Weights of a small GPT-style language model, trained from scratch on English Wikipedia: no biases in attention or MLP.
Each number is 128 + 32 x the weight over its row's rms, rounded and kept within 0 to 255. Layers, rows and columns count from 0. Numbers have three digits each. The size before them is the row's rms in percent of the matrix's.

# layer 11 MLP up, 768x192, rms 0.172, rows 608-629, columns 128-191
104:149105112154081191155068065221087129141117138137103122146166113095182190088087146113151091106140141193088136121133123110162102099138113146098130055171142130116105080131071159114101131064146119
100:095118137163107111077121168153178179125128180148135090120109172148055136111087103144135144150158115136110112156195084137158136161145129128160119059102213146119106125094120149156213165092164127
094:103137129161144097092135153174133124117131078080115083099167130087106107132102115131217130113145132103123133133130127154137117143135108155086140092116128108094171178115161156079137129160121104
101:152112144067141142179069149117147147166062126081083092125087169129118101115131113177124148123123107117076116112185067103142120141154133159111168167126109113103176151143089185138084101109114108
099:164109121128184148105160131155061100147109192186160100123137151114080136132114164122100123091124109187130127122101108090200120130104088150175117151158167074133119168108139180139137183143153103
100:125143150148147150092081108137129156142097154095107184125166179189206078136150142085170130186111145151103132159171081021164181119146100156102165155141092149100101174143094122122105079157113132
106:066182171109158078130126085077133165146144120092108106196108128169113118117054111099142177086112211135139125136178102193161114145170120108140155106117158185192150062177149121116173154126134162
091:150101131063136133160117095149210137149088136139131174152124121133095168037104096095126139185105155089163154124183110101183066107114145131141123110151148114139145106162173119125119051067084095
094:116165185129059125122129153153118184092105154101117154128112143145109167120129090080142133114109148144101084123145163107110148175137102123093100136090023089096077122131055134112166162076145143
094:112097123098158153094137166125130078211094136105097139106143183155083104094120107101153130145094106079191108114090141111117163124130160103062150115123120128105160142183102097112066100143090129
105:091155072138122136111177124109085134132058102169108156114153129072132129141127094193137173144164161167103162098112133090105210099101133127076108189126103084216059114101129127091123122129167115
091:146166112059122123140111137099106182123236137130139097127034103098089134112176121066161080101152096172145147096150159189129083165130130170110101154181161190160071154119131179161124157132127177
104:131125132117113092179139132132163111104066077163097092121115123159111098146031102131094166180102142099112121070103158101123087139087124082087117134111095175170065170194117145133132105140125150
103:154111124076087135091100102142170178122097098070143109198088149147173120148127105113123133181115127151139091123150090094149136076135065098107214146149053152094154135146125042103129176103133142
102:147114089088113160103101122070109163098145104121140154174079103100234151135130115135125137103121146140110072147191100106120184115116162129115131166136143181158154098107172090119125147116149127
099:133095116139106098125138063136133132076055110179112194106108133213135128142109150082089190137117106148152125174120082128121108155151147109165129042102104156117141123094112126157202136136163140
100:137149187140162139163136145151128125136095110109110113141159223073064092067152102135116120140174146122157131165115117169137141133112096151136093108140116105138075189061089127122190090115169112
101:135150141127141075107173136158140135147152138126108150159099151116106104217155145139149096119177133157059127183130112125144074146131113159186142072143160091065176173094169133198105132106120138
097:168089079112122139108139121128063132129104101158150106129185118144064110135140150136187153153083154146130150160059154153136110115116095155083119190145083114158069131039156133138053116154095164
099:070090160101163142147096198150136089176145118164120109136091145169094129120144096173178147111159132173113127145067107104174112072128141105190079174172082106144098159135158142168116111098110128
102:156185107055085175116110111128119151135105146160121180123132146130064083131163107127137140122130110109127111186097142051117151097131171119152127129117084164071154115137178114212166092163096111
108:183092117087109106098102106123168125113133100125073128162073130117113166085065116158131137106166122177115071058118155120142160092127137147092084209113154079078163166169097057129116138140163186
# layer 11 MLP down (transposed), 768x192, rms 0.18, rows 608-628, columns 128-191
107:099204142109162095093123100109136136164154148154116118142140165147174119079118131189151145186068124049123115123127181153152182156107110156188102152150154099147137149097106135170143083196116170
104:182101111111168106112191144156082083109146146107152133110123144132111118134179134158108130161120104147115135171154160090104143131181125150107088148166110134109201068173087101151119136184143116
100:117126164146194121165094096143134128143075133152104072148044088145095044106179163130141170122105098097156116154111119114099093099141129112153180111151188165161120112125136133123138064071150136
100:081140144117123111127144114099154108070134100176130143120171112190110223114158153163131175048126134121108137122086146162139122112166167113081108158119156086118147086155187105156132143133163129
096:113114142074087140120089160096131182087125115212143165130137131159128153079115117114089112173078104120133133148171101128148119122157185104162091134166062110207117202118094116120086163150105154
093:110130067131145135089142170169158141121122175165159114142135126152135114163057120107138116110135104082148115103079132077141125104134121124053095140114112098180108091128142126104199186078148184
101:091076138170104112160131154156129093081107115053130105102126138136155120137140108177138137131136079180115117072181102130085092112090151159123116116136156125049141110131138167101035155074119163
096:131139038206107108134144156142091165168147126173181112146135111123147069174147130120080145131124113106148089143062133103136092167151132138079081106165086183187101107121110141141131188131115096
098:122081173142107137186134151101172104133101041124166142051105130116151145187139128158128184122203127164087115132131147111118116203097133070138111120102127153129120109086098159174083143132115127
095:127153130158105105153177119143089123090169114110156237101100116080114151153172090101148138117155092093131131086139148179147119083135080155107083130167117129126088114098125094127120060089122155
100:116035145145145124160091091085129136095122106086163149157119129126147109088136149149156154123160117165121149128113133055129121140147133157153194121055140093107115185098185119157084133134157142
099:098136128105179129142098128133149107086145156121189138113142156136165185142124085131107181167069154101099134136111132109128088139121093136148187137137145153098114162158130119110151106164111116
099:098069076114105156084088137093130082060156111164055064098161132146062064084128076124178129122136130146090129084149108145177106138077071126067081082085151125140144144113078146179180137106122138
103:120125095157115128197092151044072094184138196186141083107111126122131124176086138082087104161097144134100109111128124149090203149076121146097129090132122137137168124127132201119167108138156158
103:185144121134196122141114182143091146119162118131111081147193198088105115084141156060127155077163121138115133117104134135129117099143146183165163072143105131108132097116102105091155125097126149
099:094107099150180117171155120118117086172126137115082086185207119024179107132135138125103135108174128138142086155058109078123137152124127152121171071148114177152115099111136175136110140161131108
113:167147102098056108165106128098118158102128108142135124105126155066160167111151107151158128119102089164098117167119146126169154132092159130118141089141153072103103105109108088124161119135104104
099:126090125115092137140116179114122188169059128172145145092145138102110161139171092142163115142094105118184070117144107136101140113142114156129133096193111116135151111128098161111149146151098129
092:108104134128099109107114120122138098152081084077158169196096088185115148058113101138108098099142058146134192201198088156127101089100119121086136113075157113131121092120079166140136090135124061
095:138153158103111160091122093078137130109096118142124123175106143144159157137185113124135119151102127198110152032142089099087175131158144136109099156178153087151079118119174119128125120138142110
105:115151132170132101157128124126165153081112111106148196069137115119169090098075130146145179132146106137157157124093134184143058062153150143118155134131187116172150065103105092128162150131104124